Each number is 50 + 10 x the weight over its row's rms, rounded and kept within 0 to 99. Layers, rows and columns count from 0. The size before them is the row's rms in percent of the matrix's.

# layer 2 MLP up, 4096x1024, rms 0.0583, rows 3214-3230, columns 576-639
098:61 47 47 37 55 59 41 35 45 52 46 50 41 51 49 51 51 50 51 54 50 53 58 45 50 44 56 45 44 69 45 52 62 41 58 38 40 50 53 66 46 61 57 66 38 50 43 66 49 52 56 39 46 60 54 41 55 53 66 59 41 66 35 40
098:51 61 55 57 41 41 41 55 53 39 61 55 54 64 53 48 45 35 54 51 67 40 51 48 51 49 56 59 41 66 58 65 50 58 64 32 58 45 61 52 17 54 60 32 33 52 68 38 71 56 71 53 39 46 33 56 64 41 42 61 42 38 54 30
102:60 59 48 46 36 42 58 53 51 43 55 58 48 40 41 59 68 51 52 58 45 35 55 51 43 53 44 42 54 50 56 52 49 67 47 46 28 51 46 58 50 72 54 56 66 37 52 50 47 50 69 41 51 29 55 44 46 65 51 62 36 47 48 61
100:47 54 41 56 52 31 57 71 51 70 81 64 28 55 50 50 42 42 47 32 45 39 59 65 38 40 59 57 45 45 61 65 63 54 53 47 59 53 56 49 53 66 31 35 54 47 55 33 58 67 38 40 54 35 44 70 56 54 45 50 59 45 60 35
098:59 65 39 40 65 64 51 54 59 61 41 37 52 29 45 59 54 55 44 49 39 46 69 43 54 43 60 46 53 59 50 61 55 65 49 49 51 58 49 52 49 54 57 54 59 28 60 45 55 45 38 39 54 47 57 58 64 56 44 58 78 72 45 58
098:58 59 38 48 50 52 44 50 62 63 56 63 71 40 30 47 50 56 60 48 53 35 52 59 72 46 40 61 62 48 42 46 42 36 44 72 52 40 48 36 46 46 40 54 53 50 50 19 43 45 56 59 55 68 55 55 42 53 51 54 47 56 51 46
099:66 43 51 59 34 51 42 40 45 54 49 63 58 65 59 54 45 60 46 41 54 36 40 53 52 46 58 44 47 44 45 47 33 46 46 44 46 28 63 42 39 60 49 42 32 44 48 35 62 39 39 45 39 35 43 56 58 42 61 56 34 64 65 51
104:58 57 53 51 33 51 54 40 63 48 62 66 51 51 76 45 36 58 51 36 53 54 41 41 42 49 55 41 61 61 43 60 39 45 45 30 49 25 47 55 46 36 61 36 56 45 46 28 54 50 49 51 53 39 45 51 48 62 55 53 58 47 61 54
105:55 46 60 36 48 43 47 58 55 38 56 46 65 53 48 58 43 66 62 48 52 74 50 54 45 53 59 37 45 46 51 44 40 46 45 52 61 39 54 64 43 59 50 51 60 43 62 51 53 62 64 49 30 47 68 45 62 50 58 62 53 42 53 60
099:44 63 33 53 41 29 37 41 45 42 32 78 45 73 49 50 48 27 48 43 63 40 59 41 36 55 45 40 30 61 56 48 59 46 47 51 54 50 52 44 28 48 48 49 43 47 62 69 49 72 51 47 55 62 52 53 51 57 50 54 52 52 40 40
101:51 48 54 43 48 52 60 43 53 46 43 56 49 54 41 61 54 56 55 59 51 50 61 40 59 46 63 54 58 52 50 39 39 70 65 63 53 53 58 46 52 43 66 58 55 65 43 42 40 39 66 48 54 43 46 54 55 39 60 49 42 67 48 39
101:59 34 39 46 49 46 55 50 39 34 29 59 43 49 31 36 35 25 52 49 42 60 49 51 34 53 39 53 38 48 30 65 74 33 76 55 52 42 43 60 53 64 37 43 46 48 62 47 34 53 48 58 50 60 55 56 38 47 45 42 66 63 58 34
103:45 33 45 61 60 42 40 49 47 62 69 38 45 58 38 52 41 55 59 42 52 66 38 56 52 70 61 43 43 61 48 35 46 52 39 50 63 40 68 52 53 34 51 61 46 38 48 45 54 55 35 35 32 41 65 58 35 61 52 35 60 59 45 53
098:51 55 48 29 48 64 65 58 41 61 60 44 57 53 56 55 66 63 27 50 17 58 59 45 56 52 46 36 54 36 41 48 30 47 49 39 62 63 54 55 62 48 57 37 47 52 65 24 39 45 50 60 39 42 48 30 66 57 58 37 56 41 53 46
096:64 51 54 68 54 51 70 61 40 51 62 79 33 55 46 46 40 40 46 51 40 52 55 55 43 52 43 31 48 41 46 57 45 60 42 40 72 50 48 46 64 40 55 42 54 35 63 52 55 39 50 58 58 59 40 50 45 54 47 60 46 51 43 41
098:55 57 49 42 39 52 56 40 49 50 45 57 50 56 56 68 49 42 39 48 39 71 40 42 44 60 42 44 45 52 37 43 37 33 56 53 50 49 53 52 35 54 53 41 44 59 45 54 39 52 44 42 63 64 50 42 46 52 44 52 49 58 57 49
097:54 35 53 29 54 44 58 47 58 46 46 55 46 47 29 33 59 43 58 28 51 42 57 75 56 48 47 50 34 28 51 44 52 46 34 70 53 66 57 31 54 73 59 46 47 43 55 43 55 53 38 61 62 47 46 43 55 54 45 51 65 39 46 54
# layer 2 MLP down (transposed), 4096x1024, rms 0.0569, rows 3214-3230, columns 576-639
097:47 47 61 49 46 51 51 54 50 54 59 60 63 58 38 45 58 39 65 49 44 62 24 60 53 67 32 42 45 40 45 59 38 54 51 32 46 34 60 52 58 59 43 42 53 56 46 48 59 60 30 48 31 54 45 49 46 40 39 40 53 43 47 60
101:58 58 42 53 54 50 56 54 40 36 42 46 25 63 46 54 50 58 51 63 59 38 67 34 21 50 67 47 30 66 62 58 79 32 32 45 43 52 41 42 67 55 64 48 40 63 64 54 59 61 51 61 60 39 34 66 34 55 60 54 54 62 41 43
104:48 26 68 43 45 54 45 37 37 52 53 51 55 53 45 52 44 63 43 41 44 47 38 39 37 59 58 60 45 73 48 51 62 50 33 54 58 49 47 56 59 50 30 39 67 37 43 46 33 55 41 64 43 33 58 45 57 53 75 56 47 59 33 54
102:44 38 57 58 43 26 29 34 40 61 54 45 50 50 40 53 49 55 57 46 44 45 45 53 49 45 67 49 45 45 64 59 40 54 56 58 64 47 61 53 72 42 55 58 62 45 52 60 41 56 52 20 53 34 52 50 57 46 54 44 50 53 51 46
100:51 29 54 28 52 45 53 45 62 64 60 75 56 60 39 40 48 38 50 62 44 60 53 65 60 57 71 37 32 52 45 59 56 55 48 53 42 59 46 41 61 42 50 40 45 55 60 41 53 41 47 68 42 59 42 51 42 24 55 44 49 39 43 49
103:64 46 50 42 66 56 45 62 49 45 19 60 59 40 47 41 53 29 49 56 49 39 54 48 70 68 37 39 35 60 49 38 60 33 30 39 49 37 51 49 41 43 47 43 51 56 47 59 51 45 29 42 23 46 56 50 40 47 42 34 53 49 50 57
099:43 30 51 31 62 58 69 50 44 59 52 55 47 44 56 50 53 65 44 61 38 40 60 63 59 66 59 39 51 59 41 57 44 43 38 45 65 47 40 78 44 41 48 44 48 40 30 49 36 55 63 66 60 50 63 62 66 54 55 48 51 71 44 51
103:60 40 44 46 41 31 53 50 48 57 59 53 38 40 57 40 43 59 44 43 46 52 48 40 37 59 49 46 70 54 41 49 44 45 48 65 47 53 62 42 52 44 50 53 67 59 38 53 52 60 30 40 55 40 28 49 46 53 68 49 65 40 54 50
102:53 45 61 46 39 48 57 45 47 65 40 29 55 55 40 59 40 52 54 51 42 56 51 44 59 44 43 45 47 42 39 60 62 55 64 51 46 47 59 46 47 49 53 58 53 47 59 36 56 46 62 47 38 58 56 55 49 57 54 64 54 37 46 57
098:37 50 45 47 52 26 39 36 55 51 29 51 50 31 30 50 54 57 48 45 59 53 49 52 59 53 41 58 71 53 60 41 38 55 42 51 39 38 49 58 46 54 57 62 42 55 44 50 34 58 64 56 46 50 46 49 57 45 46 48 43 42 53 61
100:52 67 46 45 55 47 50 42 55 53 52 38 52 51 47 52 48 55 65 64 48 31 62 19 49 48 55 52 41 41 47 51 47 42 43 32 51 51 45 58 54 53 50 55 51 51 44 59 60 38 49 64 50 31 50 47 45 42 34 46 39 55 41 56
098:51 51 40 47 46 41 52 61 57 40 30 51 28 52 56 37 66 38 60 62 64 47 55 48 35 40 62 50 45 53 53 45 31 62 31 50 46 48 49 42 37 46 65 46 47 32 34 43 48 41 46 54 50 51 35 69 61 47 31 56 47 68 62 64
102:30 57 56 46 58 53 47 53 63 30 49 54 40 57 46 43 37 54 56 37 41 48 67 37 76 46 47 47 61 46 58 47 45 47 78 49 50 60 25 37 47 68 37 40 54 51 60 54 45 47 51 60 49 57 42 59 48 49 34 42 39 58 77 49
099:68 70 58 46 54 68 67 37 62 54 72 53 60 55 60 50 48 54 49 50 39 48 55 51 61 55 63 51 36 50 61 36 59 41 35 47 58 53 53 37 44 40 54 60 56 67 35 54 79 57 30 53 49 50 66 40 45 54 57 50 59 50 60 66
097:40 58 53 57 40 39 51 38 58 60 50 55 55 52 70 45 61 47 36 40 51 54 37 61 57 59 47 57 79 46 48 65 64 46 46 40 43 59 58 48 36 42 28 43 46 66 55 48 57 56 50 51 67 59 43 53 44 42 49 52 67 59 58 49
101:53 55 62 54 36 43 54 50 43 50 42 48 41 67 54 41 49 60 37 42 57 46 50 52 45 53 59 49 53 35 45 52 69 59 32 51 43 56 55 38 43 47 49 63 48 65 52 39 60 45 41 40 55 47 64 46 51 32 49 50 34 38 55 53
098:26 51 38 47 59 50 61 61 46 55 78 69 33 52 45 42 50 52 63 44 58 50 45 43 42 58 54 44 38 55 66 60 50 55 45 50 45 48 34 36 40 66 58 33 41 46 22 42 47 58 48 51 53 32 64 46 48 42 56 38 28 51 36 47
# layer 2 MLP gate, 4096x1024, rms 0.0575, rows 3215-3231, columns 576-639
099:39 44 42 62 58 45 55 59 54 38 51 59 53 54 74 37 52 46 44 55 47 59 58 45 55 48 47 40 44 45 48 59 48 69 64 37 37 57 47 40 59 42 58 38 52 39 52 57 64 27 37 73 65 57 60 43 59 38 61 42 51 58 75 52
103:44 53 71 46 34 42 58 49 47 54 47 49 67 31 53 51 44 55 41 49 48 43 51 47 62 53 28 36 43 53 60 55 35 57 52 47 55 72 59 56 63 51 58 40 63 33 56 40 53 42 52 42 53 49 47 25 51 63 57 56 45 47 53 60
102:44 49 61 76 59 66 54 43 40 36 31 69 52 39 59 61 50 46 54 53 63 60 61 43 47 69 44 60 44 61 59 54 38 36 54 65 62 52 39 50 50 53 65 59 47 59 41 48 43 45 46 62 45 53 60 42 62 67 54 41 37 54 54 55
099:54 50 51 70 52 61 51 67 46 43 51 47 49 54 42 48 36 67 62 50 50 37 51 57 61 54 56 57 42 61 74 69 41 47 50 60 67 49 49 46 31 54 39 40 59 53 36 59 47 52 57 41 55 41 72 51 44 43 35 53 59 75 49 44
103:51 57 49 55 47 52 64 59 45 47 45 35 56 52 40 49 59 58 57 69 56 53 62 50 27 64 47 51 57 42 56 49 44 41 72 36 48 65 37 54 65 54 51 50 56 40 56 54 61 56 57 40 37 50 58 41 36 50 53 67 49 56 43 51
099:45 49 69 54 58 50 49 56 51 48 40 43 62 51 43 47 37 61 35 54 52 54 42 41 52 51 58 41 46 54 59 50 50 58 42 55 40 51 62 41 26 36 47 52 56 68 66 51 55 43 41 45 62 50 46 60 38 46 52 52 44 55 42 68
104:49 37 57 76 56 67 50 59 47 61 54 33 54 49 57 64 67 71 59 66 60 42 77 66 50 56 34 45 57 45 56 37 55 42 62 60 76 63 30 35 55 53 36 39 55 59 61 58 45 69 49 61 49 43 52 50 49 46 27 32 60 66 55 53
102:59 47 64 57 32 59 75 56 47 66 48 60 39 47 57 51 57 52 54 43 44 51 58 38 57 51 67 46 48 52 52 45 54 53 52 53 50 27 22 52 60 46 51 52 38 40 50 55 56 50 39 52 76 40 56 39 48 46 52 46 50 63 42 42
097:45 44 56 38 47 53 70 35 51 65 45 67 41 54 40 46 42 51 65 47 32 51 63 55 49 40 50 56 50 53 46 47 62 57 49 27 42 47 53 44 59 27 56 55 50 53 51 42 57 58 69 41 60 39 45 53 38 39 59 60 42 52 67 31
099:41 38 68 46 69 53 40 51 57 39 63 52 47 40 55 50 41 64 58 47 37 55 45 41 41 46 38 46 42 29 42 64 47 48 37 68 40 65 39 62 44 38 48 43 54 53 74 46 37 70 47 37 64 69 54 47 69 39 42 64 63 44 29 44
100:33 61 60 57 68 36 47 53 52 52 58 45 44 54 48 62 27 29 56 43 77 50 43 56 46 58 43 56 43 56 38 78 54 58 70 72 72 37 43 43 41 49 67 63 52 68 56 50 50 45 54 32 35 64 58 53 51 48 65 37 47 45 37 58
102:44 49 38 47 49 54 40 51 51 59 58 38 43 39 33 74 37 47 54 54 39 61 44 71 68 44 51 48 52 61 47 24 46 52 29 55 64 45 58 57 31 41 48 55 49 48 53 48 50 52 51 33 51 49 53 47 47 64 67 46 37 50 57 53
099:43 34 50 49 48 39 43 50 52 44 54 53 34 59 42 60 29 58 62 44 57 42 53 45 33 53 56 44 28 51 55 45 50 38 52 64 61 45 22 41 36 44 52 44 63 54 42 43 39 48 54 43 41 49 41 48 34 58 46 48 37 70 50 55
097:53 61 56 57 56 55 47 61 55 53 54 45 53 54 68 61 62 40 58 60 77 40 62 46 40 39 61 43 54 43 49 49 39 53 48 64 60 39 45 56 42 69 54 50 45 27 33 68 61 56 48 63 47 41 59 41 25 40 32 64 44 44 62 52
102:55 53 49 50 48 40 55 42 49 51 58 42 52 49 49 43 48 65 47 51 55 51 54 49 36 45 48 50 31 39 54 45 62 48 38 47 49 52 32 39 37 55 49 69 37 31 47 57 43 37 40 65 45 56 62 62 68 45 62 50 60 49 26 41
096:54 57 50 41 73 51 39 49 45 33 51 69 58 57 65 54 31 59 63 46 50 63 40 54 65 59 67 49 62 44 41 54 58 44 59 44 43 57 41 40 55 64 61 57 60 54 38 60 47 39 31 53 31 40 44 57 42 33 54 65 48 48 52 53
101:59 71 53 50 45 71 46 52 43 65 41 45 36 41 46 56 60 47 44 48 63 51 53 41 58 38 34 60 43 51 60 63 34 54 47 59 52 62 69 49 71 59 43 48 58 72 66 56 59 43 42 69 64 41 48 46 49 53 43 50 56 54 62 68